config = dict(
    n_head=2,
    d_mlp=384,
    activation='squared_relu',
    norm='rmsnorm',
    norm_place='pre',
    norm_eps=1e-06,
    qk_norm=True,
    extras=['capped logits'],
    init_std_down=0.0,
    optimizer='soap_variant',
    lr_mult_up=1.36,
    lr_head=0.0121,
    final_lr_fraction=0.0,
    batch_tokens=32768,
    doc_mask=True,
)
Each number is 128 + 24 x the weight over the matrix's rms, rounded and kept within 0 to 255. Layers, rows and columns count from 0. Numbers have three digits each.

# layer 3 attention key, 64x96, rms 0.216, rows 14-54, columns 0-95
095130154150053083130121115106109084130091145099150135123064116147115123175125179103166119085145148156167171149106154127134113142146152134115152121124112078128078064096100149163134077127109145159099119176129080143118112148136119145175175124149132115114112099103098160118131126153122100089
121108164104056104110087105089105098129078172096155146130100122150125148137107148094175110077127147136142137110117131143137108111130138153130123143135114119121091122106067161166140086145087155182104133144063127107159105123149125143111142168128113127051139104126147171127165150140148132122
098079184151065107118098125121072113087080140078148116146119118111148148157099188108163136103139153132134135120163159134106078137129109125147095165137112081149098098072094128149139105139100166141099137157131091133142103103135156127102155118087156104091116085150170167108158158125128120094
145081157171093100109087122112083102077108129114148139155105122133167186152134167129135139086152117115150120134111147110116082175117145124105109122152080101141085060080082153165142090128103138148087158171122129155157082084107174136113122110100124114141116075139158134109095139078119085081
093102146155125151123099118133075130115129128125176128107111131142174149169132161136137155103147152105156121129143126103111100148109137138111115150105130160130159141117089112140164132140120144127092161132131124141122103075146180154081135118078162095092167127096165136127134147114124149100
129197058114191147154089121127165168170136174161121116130118143104096093098094079130098112084094128067060059131116148186163178106167094136149124113111170127104158186200194102091138131113138109152190083125173156097084115158080095112125085146142109155130121154086119106153084097168165131135
121191058128168180142111099100106131168159123099143102127095136082154149137091148105126126061144161083103131110121178129151085141137122172111121178124156092133151151136141160152141147109116106172141175172221140122083119131136166148115091108106173103125092073090178113161071125153117128135
125147095138127168105109095110129151115129153161160139133107104107112121121161116110144104092145126142145143113116128101160121144144108125111156125134109141143150139151127141113137091095149141131104114093118119110125144115164134106147105120135159121108143155166122137127137139160132116138
143121116156149130123092159147122165133101133182087119141159140149143117164165115118144158171113151113067093095103090094121135147091135104113150147112125123159150125161157114088157176117135097126161140164126130150078147131101146124119131119114176163138098122118136141131137122122079130149
145158113147144099163111169153108128092154105150189079142149149106123168118116129114096109138087127111125113143112116128147122173104137139135161148167124107119135134122141147089137136139125095132104137184128158100106112128096131138150121099113135159152106141151162098135065175122162125112
126133101151122113119115080169164134135171111137090170137115104179116146114142082160130129139150140134059115108101139086121137149131098103119151133130133128133137110141122099123151147097122120160146135132140122133141144110122092111108109118110094160139139140128117149186099098141148125107
145153066105145108164135148094096110135176134087130109108108153156141161082113105120110164089122068083114135119151142147206130113114142143207098144121125109159133119113141136107108122136141084108136152129170115144147119160129153099082099116135124126118111082111145152133094109138143132101
098112123152099143140133133123121142099130144100113121079135125113162128130113154144122143155143100132130125122132144131099113124129115095139119100150087109157124125093126102112177167155158159114144159113131150110158122073097124117104144114137150117133156144134171087129118118109111105119
170155118152113139104132138136129115108117117166130149114150158090096126088149135115127123156129094122106112132163127106124185113094145136101132151117142121125139127148156122125121148133132111147127120111116100148072163095124112092115126139118147139130147143108115120126136081138124147157
122149131144122157096112134158110129137138137153113168156124104076139131154130124119143119148093141146148148117086115117101139139087124154146132130150214158148155165136136135134128122130155129120134147126119144146096126165130166121139142069132095162099119120125124138129099123145117121127
114129131162137103148100132137147153096143131159157118078114082168113161160122089133113150123120114126184130141120086123132107175088168141130151145115115152091149097120149120134145156156096147107156128169140124107142165103127144123120114119145133120125155125142133120131117137107144168157
128136116101102132123124125167133174162140108141143139154118103151124094096159138130162106150125126122077135151153127119142157116147090112099165099061132131156148144159132118123121135111148132149135116104085109106123156089185103110135151117154140170116135146167104168155165076160116151154
156098122135115100086168169144155160095096126152147113145125154150115094133125119159096140165121057109131117138113093133157139101107119100157133167109179138104120110169139132106105145141122117136141073097114128117062113118133124104120155136164104160175172155132139124173164119077128118147
121142114108090109133128113127140122116165125133105139144173091127119138146116115137141117122138121109122129129132156130089128126158113116152126123108121160159140125133133113163134161111142143116146113117100129136103128136109144121130109119153128129121108119127108129124118132133122124118
132122139128137147119141108138089139131132148136138150120113130121139109101130123124129120122114139133130137140141134137152136106121120132139136158127135111122136146137126148123136115126109102146128132138166125137126130099129125130140138132105140129150120109139136122135134135143136139113
136146143111140149121126110119085148128160158103140134130124110104128124103127142122092121101112133142128110131126139132131117128116112133130122144117127126149135133110142141085139142123108139143136137140170115130120134115142131113102142117115143126135129109121125118111127117126153143121
110128123137135106113161128130120108130153125128146131151110149153102129167110131128122143082162127112139133118132164116111139126146128144108152110116130131126124129127136118167101118120136116150112131140121145136121121178120124152137104109135125147151145120095151136146133136130130096111
136146134106108155128114146126138099115127081154116096150145121150149143116090134121175128122103108129142174119113150086133124139137129146161126120110106115159115098114114124151121085096129078155103165146084117086137092128154158145132127139105122097134080099150162133157140115116095138147
110159137110136165139127145128125094098119065136133073141123127123127124098100120119137151128100094107145156123110121104156084121132100176155130132106108093163113112122140116107097104105141080117103150166119108080137110114149114153131137107103153073129119092135166140185117142107095142122
135108141133100116131176141161148078122132083126130100163112102140132139133135145139152135168142118164121167089108117121155103145127123135147131131122119132186118087110119127125131148145132106114085176136122098091147094110141107117129144102127111111151080131145140166137115136134121123150
099205079101133105145062058081101188148173164145117191136146158112140090123101118109061103055099111026080065148163210152113194095182089115159134123141145155071136161152139108203188091119081126186133078138097173157100140135097136123077067134176121148122185115078144104134166131166149089106
150156120095098113093143119123122081099144122114120091150113117102133153119109120119097170091127101159126135125135157147107123135146141162141082119143132126162099093104159127168131146108122140103099142115131112111131101132141117120089098094119111106149146115116128150152107114089113171150
132100143088107158125165173094162166125096152102128120103125172128122177132122115145131140173144142136167147144117120147088143120110115115144137180081112101126152137135127111109148178122118098178130152089074136106118093146114129146135116118117137114127157131106114144129148140111134156153
098143150126118109115097150158119131134119134150152132145154126123130137085121131102140141139128152111127114107141101125118088126094131111083109119116133138135126146117123156090110093140140145124124104140122152147124114108125126096141135111123151139122130158137133100129119124105101130155
142123120112088105135168108119114128130166139121134129134115128123121169117063122134101138128115126129131103156154169120131147110128143108147167102119127164125103126114109095136098122136146124128074149112120129155124119150124127143145115140113128103115148138076120143121156121135142111161
097127080129127112114149086140075101136148153091149158092147121111138110153181146110127160013143106129143157102127092124165155126125150187129153125111154129105150140150116149099121167135107113160124118104123151093126134111135148082106109067129133102160131121128129136091140150150139122062
167120157102132114139115120124158121123079110152123104180127118127088119101099124136154104204147122108108124140123172140103087110160119111131115105137087122169092083103147126167139090123152136121115133139112121121138107133158091153128115169140086159106117121146148127138108118113105127135
137132163118138127135137120118141103128114099136131096176122124125113129102083142125123099183125135117120155123132151128111094128155105121154114124136091120169104099117116145140123080115150121143084135145117134101146096152170101143126145161131080153105092118122154131148120124115114126128
141135111143148112121148155125115182130147178065136164096140143139115156144155162130111133147153144140148079132132114158137132107090138119094143151101139147111144155157135109089143200177139172120155127095133116158112129138105129130121146149127165125150167139094098137078143142116183133136
131134101142111146111091125105112150108123127166116138112136128117159129137125086097139153088118135114120094137143114120119133128131129147094112143111163098071136163153127128148140127119108110111181102119134126143109143139099165131152099097106138105138139139148125091145118148125124154131
118137094102143108129153109092144171168124126126138160129128122130111119167112152145105120184170127095117090134132173174144132122175125141118144145127098137120120107125107126148131152130112165152157168120102134126116102135145138158134138149168132093152150116113130150106143139118134157106
105168085103098148115102126109091119115145139151123079137150087118122137095097078081152179045071096095149128125149101081130132170133112160144152124082144108109162133136127088098103111084123058123143090156140093135110128120134141128138098085111147066134138080095152113142088111121088158110
139162187176129157162127166157139136128087120113142123103096167123142107146121175142106129127120137146136151104069098107176087105103133103151100161149121124132118123139143171066103152148147124130112166110152108124162113129116121104164154136106122147127119127152145123148152134138180134146
131166021020079125113107092047159181158105170131092123102121121123154156074107107134123135091125119053097120163147221149124141165185122127180160124101133129122125143179186097211127094080114066157171102169082140122072113103132168160082074149140118081112136106064145160116123127120087141116
112129118101115118136132094123143118140090143135131117159130139110127119142117117132120106149148111076128142131134139134113135127165087150119128120151126100129094119120121125148164121127133125144160137165128123113088099122121136167132117131146133138126134141136123128124143155113104151095
139121128138130165114142140116113116118121121119134113125111134117138129152111145118133127117145143132157151118138129149108142134141092158151107115143125100136111159117138133097113114093156132133095134130153140107145138119160145132120120144104091151112103091124118127127093126109133142105
# layer 3 attention query, 64x96, rms 0.224, rows 15-54, columns 0-95
150141171172154134180136142125172101095119099087099112132157170114121123114129106130138114166089109116078110135135127124141106101135137149159114108131112132143125128132137134136099162101141126113127099105080156153119177103101100128108118168149094165092160105126118146130129068139141113136
102154161160114126142132152113138122118125071098111093105134155097129128130132121128127120173145095132104148141122144120149135168137116125155075098147098121181159110119151126108058134095136159134127099119112132144159139133119123109101098138122129143106120130145127169165127087159140131120
117149153172111114155066144147103119104099093105103131115144121114137127137151124112147116133109115117125122131113128136133114167117108120154110116138134133146154092164143135111114107102148135143158087130121149150145153082109138090100136128130143175109138074121142138132132083169141102092
143139165136120171154109153110162164090176057109099100107147153119165131109114124128120131182125092108116101114180145098080113181142110161143094138129131151160136147133113112163079144093120122129071146126062127144153123135101118167118080156143112113106136124159162152188143099136096136132
170098092160147100069153093196155067140131164152131147145125075169090134111181096136112141062170132199103165123088110142144148072089132098121162136160144136128139115116140137104171145157148152140147137092182135127159157115129139064083150082100146135166084170170101122114118147093127140114
117133100161132106143066096134129124104144113123117108097127085113125114126125094091159163073116094127079115091143136119164135141144172116119137132137113116147174142113131135153111100124133101113131095135111148180138104102105112137096128115096151113113145122145180159162124160136093117087
103170140142118130093108156116132138129113143143116127146156123159123175111106103114138147164165098133135121154075106132132148144145075119132069143158124142127120126095140129134113096086101121135167129136132130128118115135113149114105135087109141097169114149110120127138140142130101163158
138143097136119128142129142176132150125105098117144100083117099137129118115144149129138138111159143152089111095125102137153147133101137141111110119136100143148137150135128143117101172159101175157152125104146087121160102132158136086136118112142144124145116105200129119143145087138121143115
148182095169117157142090125147132139137168144152165152134154117114101131117127108168150107128123149120114120105087126114140112135098163113117132131139125131171168135137115146114153105129148128099121110163156105132133140118091116079133133147166109139130127174124134113140082114122133102099
107123129119112103134164129100135122132104181125159114113178124130133108116124104115170113150137140102126147127144086157147124106095102139128149138108153113109120110158156128132148146118133133128134125079089165127122124120152149121115120108137154140131138148143176128109127114143122126121
137119137107152150111106140133137133100096115150127114097102147140134123117118112119113123119122089134130121164141140122141104128104136122161117150132151134154114127147154115126115144109101112133121156111130072098123092107172122170133143168098138084103146106126110164166148120141159141138
166104085121122086117181145124098074093148128138116129150095177123154114117117129144190121128161149135117126122146121123123127077105122119135121090130146107089109135145182103135132122120138147096132149109133143105136115129121150142122095127133126122097149124122168120111127097151152099099
113119111100090100086108135089144136125103111143129129125140148160143083143129122120135154146118122152155129115199142122112122146130134125138095125123117117137137118083101151112141134098103137132121155122123134125135119128127136130095102101092116125154127114112140136147146155126100115115
094093122136190186136075164156142173121123081154137084144171093141145104136196090116128176162114102180086118117112138106137151152105151139151107117147144163186142148120158075093142153142136101136111116130124125125148157136154102153092144158158140109070109127160087144142190153132095133133
105113133110123111131098147158144134121151109136117161137131090145083149145126121121120149117131140175126110144141107131083092150117141141101122120122135186147155128133145118124132145122119088105144149127136111158073167110127131144108099134133179119102131158159139154143129170111112164139
126166113117110142131145143126117142136105170119100134129119145162152141104123146143127122158141158107125134146078113114129118136123111102148112127152120154125091094125097170125087137156128162138165159133122128133096121131148145140133119125145135138110113136129122107121103103139113191166
169155139092102166088126158132096147137145140150133135148121114131108105115140137129126100110085136149169142128138124138134108148123090112106097154099115135099099125116126110120132138139124118149113169174134091151127126152095118131122117131159132109156115155109138086171149136098162133210
118153141110168100116083094137120143122129111094147113134142114117100132105149125096121145041151092142113138112153099113174101132144136155145136121139124118117138108137098111153133102133108141114125091114204084161123147129136145133067107105105108084134156118144157126170120140115149077118
141113138114126146147144173078160100110117107115149122167153145127111134137127139132134137164136139146147133134119135147113138107115125165162123105142100121117110104102166108123091125141143127125112139109104106110151128168134088147117117136171097146132125106122121128123116105112157110121
117152094067139129105126127129156082132138114105133110122151152133091142102134145118141137120122120136110134131135142145151139131158136157167104097143097124133121123113135120131112103131139109137122117135139115095113125111155107109051128092152125109130106098122147140098137118120119116108
117136113133125112118134061127131100157090137136132131121116096102090099132103162139158128099168133114138115119119118139133120172182121147115143110132110102157102133144088138123096109094101096142115131145126119105123118139159104096110142131080121158160121101128140129174089148148115153117
139134182191114119165113126136097106127181104137124122135128148121121106146156137172135126140160122163127121137125138091122141148125138149122125106135131137148118115122137121156088112105110143130088092154083150146161167182111104123150121158124132164130149120126108135170116122186151068099
126157132179139159157094124121083088121181114120136116114084138136123122184143112160118122107127155141136108119122150092114134185124142127153119106112130118112143152116122128141082107080109090141125063203119180148133202180133127141118148170128096195121152107087153112147111133166106132120
131179193117131128156102109137100140148139098109110115125152159124122108100140164137113105177150122123116136102153117126131124135110128118157143120119135135156129135120139124156115126113132135116107087174116129142128144140137094135146146167160146177100174121107091127148113115146163106151
180077088090120125116173176105198107110103126088101127131166109133120138139146143137108089169121132226164179108130063145094154104079148067102134140131133175097115107122164130095182186177169220108145191062167115074134088110108165079129147111151124125161081169157120128053137113096135145150
139168140047099098086130106139091144105147145102089106118098116095113117139114142117135131119139111094169125115129157116142121129180075138135150127103120158163119103143169129129098124114160100139140104187154122130087088111164131126125107105081118118099185052119142173132080121146129152119
111115148114116107153103125096147142117120143090149141122125123097143148156162146129149149150176162130118153127118106159160112156101182142135164120124134131143121097129091120141127150138125131105109164104118118129158080130138160127175123135122137090133127112167138154093155146105178125090
125092138117116134118116144166102121120173130080122121140103134167127121114141118091131153136078145090121143128099137138134113102106155128110125135143160162114114127109145151136123157165144142116134123125107167122121148131099125125124125137128149132113110169104125113148128145137139127158
144125130120119091134157115161110138129132084111126115125123158140144075076119149138118131147115105101086155130142179125136131086138148121108159124143099123171138093132130147126119123145143129160120144149105119134110080121096121121120178126114140105129083092111123129119123136154120112124
116125090133170130132122121097137063120065130101162116106091129127111150134130108075135146090156127168163148120124113171154121125110162166129139122159113099099140150128083139133148083165123099107113145108185079136165126156126125163043137130120098102147135119117159110113134141086151115124
161106164111099143123205147113102156154156136138112150142118140143157135152069162144115121191116138082116100148118143136080130141131109098135121126093146120123078133117144108130096136098119119137129101162035162109085139138137124131196138162135142173108102123105090092141119119163097170169
158120164122114134161201177133132130149161127118115136132105186152134113149137153175115134223118149104132117152129167137122148113112146097136142145111126104117102125105157102129099165130140112115117118181046165128116123165118104147222153186171127173110139110100099117116138104148125126172
114114097045134087088078088148151141134100122134149114157158092099095136081116141092178125080136077137144152118152103152143096110123138166116116100162112114147111112142080144120147076150133138119121161078196046101139081080179132119076114095106117083151110125165151121135115154092154129120
096072103161136145080150117101123112126124159157118148123099084109148120171135073142149138080144134139145108138118121116104152169153125133106148149139147140066141140142121137112113125123086128141173158108142176133149152130108153127120106093099120123171159161170160130145147163123089174088
135126108112084134131189100121153116156073139137121133140114123109114120131115158151134124166140177109119122119141135139144141173150096130144134123123112089135141153146144091107117157116132102128147166137128151101120095147168122141178162146125117148090091120115117134130131137104116210132
078144166199112127122115113157077105146184134141161153132134105125134134143130107133159160089112143107129134101136159121133098148135164163111100140128140109159144123100075172138092147094104099142102094158113141179153163127081114112120129113135140133129125118129136124181092127152150092139
106162099099151106127075120164137162106105141098118112139127110101116103089114145115121126090116089079121131085089108161143103091141103152125111117141117157147113153152124117136171117111123118111106119158182076135139122088163113147091119116109117108122185101107135139148096128110163110130
100132114155085145139041126107157174119179118131125139079133124128180095119119120135098147126077143111132066098123140128156120136102099108139140133125158148135131164166117146187146092062101099131160163150060157130142128115090138105162093115139118098106156180137155135121152137122127131130
129145122140131105119115107117115180129125157169156135125070131158138122188127128114113091147124134092151103156140144116137133147165126086110116131135102122095133128115116133154134103166113133124151129157134133121110143170120159181167109185134127138130131124152138128133135134114091149147
161123118136095131109142095102138116140105160164126152147106124105129149131124147136152110125128143114137115168111148135140122124152087126133114135137115092097103121133118144132117104114124133116136159091147119125138123131143118128139114108096095146152142148139142140159129133140111133125
# layer 3 attention value, 64x96, rms 0.354, rows 0-31, columns 0-95
119129136114141117122138138123160162101140161129160094133106141144165129150115118106146131123110119173145128144133140131073102109071133140125096128106132103108130173130131149134136125133167141101090119108116152103121162098172094124130103103125143123107132110131116142155108108109144132115
127116100154113159163142142110159119132129124119101095138114103175113109152113157163145144085110161109088156112154110103108148142143164085127137117090146091086091138118079130156126158150117147114088126127096138099089158076158115094117145118138117157135136147101149111133080168137093153129
120111126146137125142143155098148112087107164109121104079089142138135165136131104140176109113099101137137138108137122130098141118110136150143119124128150122113106114130127127133133106152131099099109135105140107104146140090118118124101123077162152086121121145172129190167132097119132125133
135133150118107113108160132120142124147125152108096113130138143136122149137140137144129120119164090127118155117147121179103143093136169128151127112141143124119129145148130129125129151132115095070148098125142125122129115101118171103106159160115121137131146159111127132154101119078127127163
139129104105137130123128136140134134152118130097113116137104140157100142138114118105104123156126186145091136115108155129095141115137125149148111151097155145121144154106132110106094132112140114137124111140126139128125132127140065124121141109149148145140116098110153120133118102153132121114
121096118051134150121228141092165107105147129124160131106133171126119124094103149152178131126121130152151126146144123124102134082142121107127166144102116094115108143158106172132133109149143117140100154117116152097130160096147101127147112113126102164153152138131157116113065148174132147084
107112106143105128154105143131106108099098132109120104125128135122156069095129151131147106130103158148088148171157138123159104110139120093127127158134148145093109093155168140106112122132132164195126165140112090147122125128165146085135129160124101133139127146154130114138096109123101132115
116182119117107126113055113122129122169082086116132157156143111142140172157151128114151153123138126132134101127172137088161119144122133162121128085134124125150115119133141129111177106085114125127128151130126113134132133139110127135117108085124126121089112096123131158116144123129145123141
151116129150101124122133148145153131150125173128108124123119155165101132144131152178137149154123099109112140121115120154135135127154154117159102107116137138131137160128106127108134112136104117077139142131156099116132144135126108115123138116137142129148158145115108111135118143084118100142
095120149116143105144147151155140177140082158161169143116124092127138148067147158140176099110123098147148144165150141102138117108104121153098108133124161123135143158174166136149136096144126128129132155117107120143171131116124143134107077156100127132081108094091151163142113114127140151126
100129116148122144114138103117146114146127134122118143117135114107166158155135132099122121120112105144148147105121126138136130148138144158138097102126147150137144127114124140126127129133139126121157111132143175106104117126135137121129123111157092153079120113124139120127169128115123100139
172145173134159133131134098132109160116144105164159144148129159141123137125158097079110160127110100154137117152076117149104120119117145134097143123121128152133148192132145123118149118160130121127090127127125146096116120140143104158112177111175155090117131131113140097130129094155152136122
124149157137116112127142091104151113103125098135136118129156147101097136142119120127100120132106104135135119114122160144110140141151138153141129136114101131129098116085130140152164115150129112144134131133098159117122161123119118120103162124134099123092099102166135112123109145115116127148
129149144126130097132089111091104125109115051110119123168149163132114111127117109113165068134115091133111121140155156126118120132112122159115111072171135123123108118126154108152137111094169122140125144135112086096141128132105158103122186104140138125111108104165114161127143094121126155118
155133090130113158120122118131092129138158129135105133120132084102121095101127155155145137112156128117115119125146136135109140133164154118160136139136105099146113117113108162136130138116154112118153156166106105145120136133139112092135173127141134140160106137099111156152102101098090136116
158077162112126115131122124126140123122119107106129153117124105108136122089121138118111138106105134127134140129172118095114179152108108146116121154125142131104138119104157148101120119117134112160142145147150117133144109122152147159139108157103129111105162120161115173152131111137170151128
169124130109154172120117106141122138115117154169102098120131131104104111147161131129140141133109145111133112137117147131146153145137143118139155146144170143141150141160142130125115132114116142139133133130128098121155099119113116139146158133134148110158141157157111148122139100181141108128
140130132134121110131096139148134131099116138115170156130121107143124150133146119103123154120109159108140091155152132139157085115157136110107125127148129120101145110130108138150120158111122141156114142104148089139156145138080099134121116121113084122116142119096148129123127132094138101111
127109157113102156151124144089144127124109114099148110117114131087155142133157141121137116126175121095145128110125127102094097126122136134125221089098090124093113136136149154139153117171155131125092162139092165103148126145146115166162148164118127152114097103087111145089087144125146149099
104135115128132111089121122163130122143121121139147088131103100148099149131152108135116102126176105120123142116097163151117118143101121157135107115167149167157127175108120127085135098121138093143090158131128159126116091126117129159088118128146152102113109092128126148140145084146131144142
135114123141134150114141170165118109153166121141092161142099154134097136123120143126097097162136126137134162126098161147144153135120164103145119117165144187155140179126132146136103142110124123123157096137161129146131120123100098169122107141123146152132149116167093110098144070124172060137
090098125134128115154093154106128114113105124124119129133146143116141142127158095091083115147161125125118113133083160142115136147136096124127122107142137154149158142112133133116132148112083112173091126112127125104129128120156169095129158141107124080128127128165134101143124122162158129108
101166103133170135128107116140088172136108134131092116125088096160134138149133114138105095137135146121117136130123127143126139152142127139147125142093144105129134109093099104141107130153085142107126100150114105139086130123145142130117142127134141126116114168134130144130117118108111129155
134114154143134096088152103109154129165145157128115100118125089089110128125079152108121156086130123111148109093139122094121142111152133144118134103121084118130098116160139142131154136119114130119181108123143161135107136117134126119103125108128103169127109088152176124179110115154112117144
116105110105096130114143125118104104158136103113118141072135146129159131119131166143098118127119136173149158110137121118123116109094139168144143147129122154147134145112105130127131130144170133165163135137124163132130150124126116146173108129126106118099057133105142138143120106134132123115
121128129115128140118126109175137102123111134130161128132110120135137103119116141133143105111120109119144116131149164123174153115140107153125111120130158156116112125142139150103126138073129118128142085130134122145126102124127110109115112143134116120087098101139113122118131104087132159147
171146113149132104161107140106112189145109105126147107141113108181134112144126119108171139131133123166137127115200070120127128148140160128108136132094155143140145104126115124124126134113132135101124132108137138149114097095101166095142139130110165130150118086133145098129141127138097116109
132153113130156179136155134139143101169144157139125112101109172141120083092143151165150114155117110127116123119143135158140151118121122149114113140141172111108133104146112080081113120091095123144103091149136114101126140125135135102117132123134116119129184178116107149104121137087115162149
127128109115117108136116092136132125123127155132091145149127118140125107152116125168102158123139123116126149120154127141135087142151115134129123098146127142151134117098094125176133137110136130149139090179146107154097115163122148107123126083091126097109164124134126120131120167123132148139
176119121121127088126175129147112106138152090131135122133155141103125124105145108098131176134126120123149159117114102106086100137128146128151195152131086110138131139119145099138130129120138088141127139140175127098135092091127150109140173135095110138145127152138137075104118121143142105104
156132144076127140112148144158127134136101108121138137116113113119141125108123138130148108165120133135148117131141104152110129119076145144098091130137168125143131130119142155120137127132125171102175114109131130123159109129057112129155121151131132118078173165133093107133173121098139133131
132098121128128111160105151128100134099130150126139099127116131148130165139143112104144127131144125116157142148123111138128109163106123149154129119138153149157099139156183099182112119126160099139149138135128117155133149115119149122098118076146160090076121144109113161156144133116163074111
# layer 3 attention output (transposed), 64x96, rms 0.371, rows 0-31, columns 0-95
124103128100097110109106128152122174146106115123122152093112103098120137123130115129083105123117103118116116119134123107150155192159128146118158147138117134142152107136133138150145124130112132160153148130135123098116089136129180109140149089110128126142130126141126138157151138132114153129
106090153094142102127061085160144151132133092128101152120137121110140120085154110098114135150100088134098098117124129119124096132139153095113139135164124140206152111128159120136108110114107120124139114160156123140174136148123086175116149156132136114088151145136086161136151143113122134129
118131130116121140098159103145111141129060122141157150150128122106126131153127143101118105134187140119119150120099112118131123170155118122118155148129127148152132089122124130119158167139131146151142114128097110110099097159150116133195151133125151139131143108080088104115175139134118161128
128131118119124122122123112148146112123129125119162140121127111104115104122137163128123140122134140120114124103139137072134140125155126178098143133131137134183120104130113136100094129126134161157131088069123119138120122156132095100136128099127144120128149134107135175114133099167132104114
122103169130125156114114092098136141112133133157131140101132147094155144119148108110152137131113097125154085142144105145157164132131128100131157131150114151117111096148119128154160103151128138124117131100134108121127115102128172145120142124075110111117118110132128145112140161122148095120
106158161157134148143035122154117167132101104099095143102149084109124135121154123096108147120115099111107138084104123124113132166126137136158105116142102164153156106122152117147105154124103143119185112128148121150145115090119169106084145110146139084130109139133114132151178133126147147162
110122114175153132140120098131119133172178124123110160154140121155128104166167111142117104108103149118140086115111112113141150137160142122125126136140129133117147159087120124120158138128085126073103100162142147146125174142115133172157157169169115144111113107096099108142138126142142109147
159133135062106137138162141086165128132135142146147120123112145129148103123106132156106112139136131118139134159124104144081126120113132124114155135122150098110110103114070124105142125127110135153145162134103142125118085139116153110156137160136131119153119182117161086127111124111102162128
140127133128140129140148118113118116122096118122123105125154122103134095121140146094113125092139130137099125136149122094119135115113128124075160147156136130124131090114144156116115157133138157126122102124149140157117119131151114140140133136118111158105122122131110177142108103144132114095
132183108094077094123111115108118111140138104135128141110145120120101134160094141154097123093132153104134120100143120136112133194134116107141107145132147130122130135111140178126125148114146166146185125131129163087107095133138134110133178083165126130164124148170118110129138140142141148139
156161137116133130113153111143142131117125129147132123119112152151126123100123134171118147122146127145117114138119113125149106135148108115149160150126125089109120125108122165134116126128107134143126165102150081095149107155142144118145126167077161107190134143132109129133079130146117134124
098123129087119125106116177104126143140119166106118155131098120068120159121083133125157118124152157101127116133147173147131121119123113121130125161131127102134132107127116136129120152077158097135161139100098120130112122131141160098118128105082083162138147126097161163097105167112101146135
129139112122157162149158143140108153150120098116129109141106119141181115132093119104121127129135120127141128128134134133143139105150100102143111111127127139152126159151152125149068112142122095122146150093146098154177110112098128169134095151133157135127139115111124131144143133120114119146
106120122120140172140157131097108128142150130141144138128098124116151120167122116154072142136141163105177141144099143135114109126139127138093162139096127116113138159156097100091140135151106097104147151117098125160124118138127129163193096131154112123114141156107153103163146153133109124133
105123127132156114152133141122147130111115110135118130152143154149141126138139121141144141119146134129112126125142150130113108148107118129095115121149153133107159138102147092107122130132083173107097126075103149156134127139099134145118134142121133121126138164147126122141164163138116081114
109156117147091122116102118171112154146150160146156116120122143163095121121156109166128120097133162081137156112081138104126115124151110114110167142119120099145112120129127126139184170129113160129138130159113152111061138118127115105136141121152103150155101143091141108108132115136115126137
087124121148116095121141135148104125125118135125115160114172107126107119157088138127163133119152096081128139136143121108108132084131131125098146107099127133131113147123111101130153141150156141081109108139105148123098132109124125104143137104109101135090121098102158112109077150112136120150
164127116077097144141121126115131117135133162156116098140144150109135092150124110098136106134133134131095116126105137126133162125084152140161136106071122146131115107092141122103146143138112114132139130174152159097100134148134126153137121118167134134141117143147122122088109140132103129141
098173160092157163116095147152151165144150139152116116118155135134088127114087145136113143105114086136139140140158120090121120161115118142160067126114128135159147148096106101140127132086114093167116133116119110128119112112090138136078117142124169104110138114134170134185142110128133118144
137113123154125106132152133101127129099120179134118143133124163093128153152091142118137125099123137143158123177109102128114101111091109113105138158112124117113137144160102160130136106125134139135155125111101111112149119124114160129131143129107093158185152120126107144127130140154165165146
146131094167103098086117116105114095100118151112142130097142122123127129143112138133151193114140112127151111118113110131113113109128117137124116160115135114109106145180137116144126162144112133109096144133157152125153093102149118094128079126038111110145101102158139186135064108150109127141
148106132121160135110111120144102139114174122125140149148092142113135142124098138139130140114087140132162137130101113128107134104119128139140138143146100083104133124118123106122093129147179098114141115127143157141107154117120144145131137147118093145108162093088126111103139125143140128163
150092144114149108136119101142138066106156103141186119152137127143116138111117101115143129144115148142122090139133143154160142121107150082125143122135130116158134117157139119117137086128154126123093103112125137126172125115114072124127148153112093141094145085115132120135125133127144115094
130185130112112132135119170123175161129119099097117134094114171164160147115165147148108117201135112131138149113122135132116111152135106115140098118141154154157132138128142111189089148132141136118141150074140139110175078170101144111139090165134156111149120191141098161110146093096147106121
122144108138125142085134131136143140121122150165140096136121105140136151107142154149165133146165127146149123103126118128108117163130088124113100117133116110109126146121116133128152117123115151141116151120155117127135111121131202100101126093109160126143117133136116119143137136121115130128
140155100124093120135113094090128122145124116126116121116133110121133125124128121174135138116115137101136112142104079128118137114127143106116156149108112102110110126118119152144124125144077150117148137117133128126127111129083138130156127122125111134190153151134127087097101106149121096119
110112156084102154127165107086141073115116134100138129119133134122134108132128169141112114170124139104143123137074147151123125154158110127139138109154119118133091119118150121121141116088133145129130135150090129070136143156130140153122164123147104137115144140117119128143130116129127158090
132137142142116111110113092147107132103109100122099139117175070118115114127143108107103157086117148157110107120104090116143131105129144110080157130123115142140164080158118172139141147140120144115150083113134143163100183118158110112140134128131114162126166121121117107108125143149112111080
147048152121136159170153150110143125126116104143147116141118142133117139110146077125134095143106128154121134106128120095096127128091136109111134133132105125126121136131139114112115098155131095131102142100099172154174138119119116131137101154161120157147102131170136128138129101137133100131
097115143129130152101103175142138119101151124114131113139106125140154157142121135150127141148169156136140144136093137122142148124120105141147094094144119163144100120128106136121092167095171128120101149098103130145135176158109172100105088123120145133132113154131153172171151125124130095158
072161083111090077125171105118096110139133171139132117125177131116114116113111140130132129071152128101135154141121128105152119133145105157109158119113130119103111121140097118128141111088118136119144119143135124112095094134161111110141110072133151116194114104109172118103080112133104119094
124126148090109097090166126140133125138104103131127137170125157113092124152141139160152117168136137166133167120145133119130150155144112114120141155134140116109138122112074121107156137152113161142125124143121152088098098161142163161169130121110114155138162117142153116109123152154130169178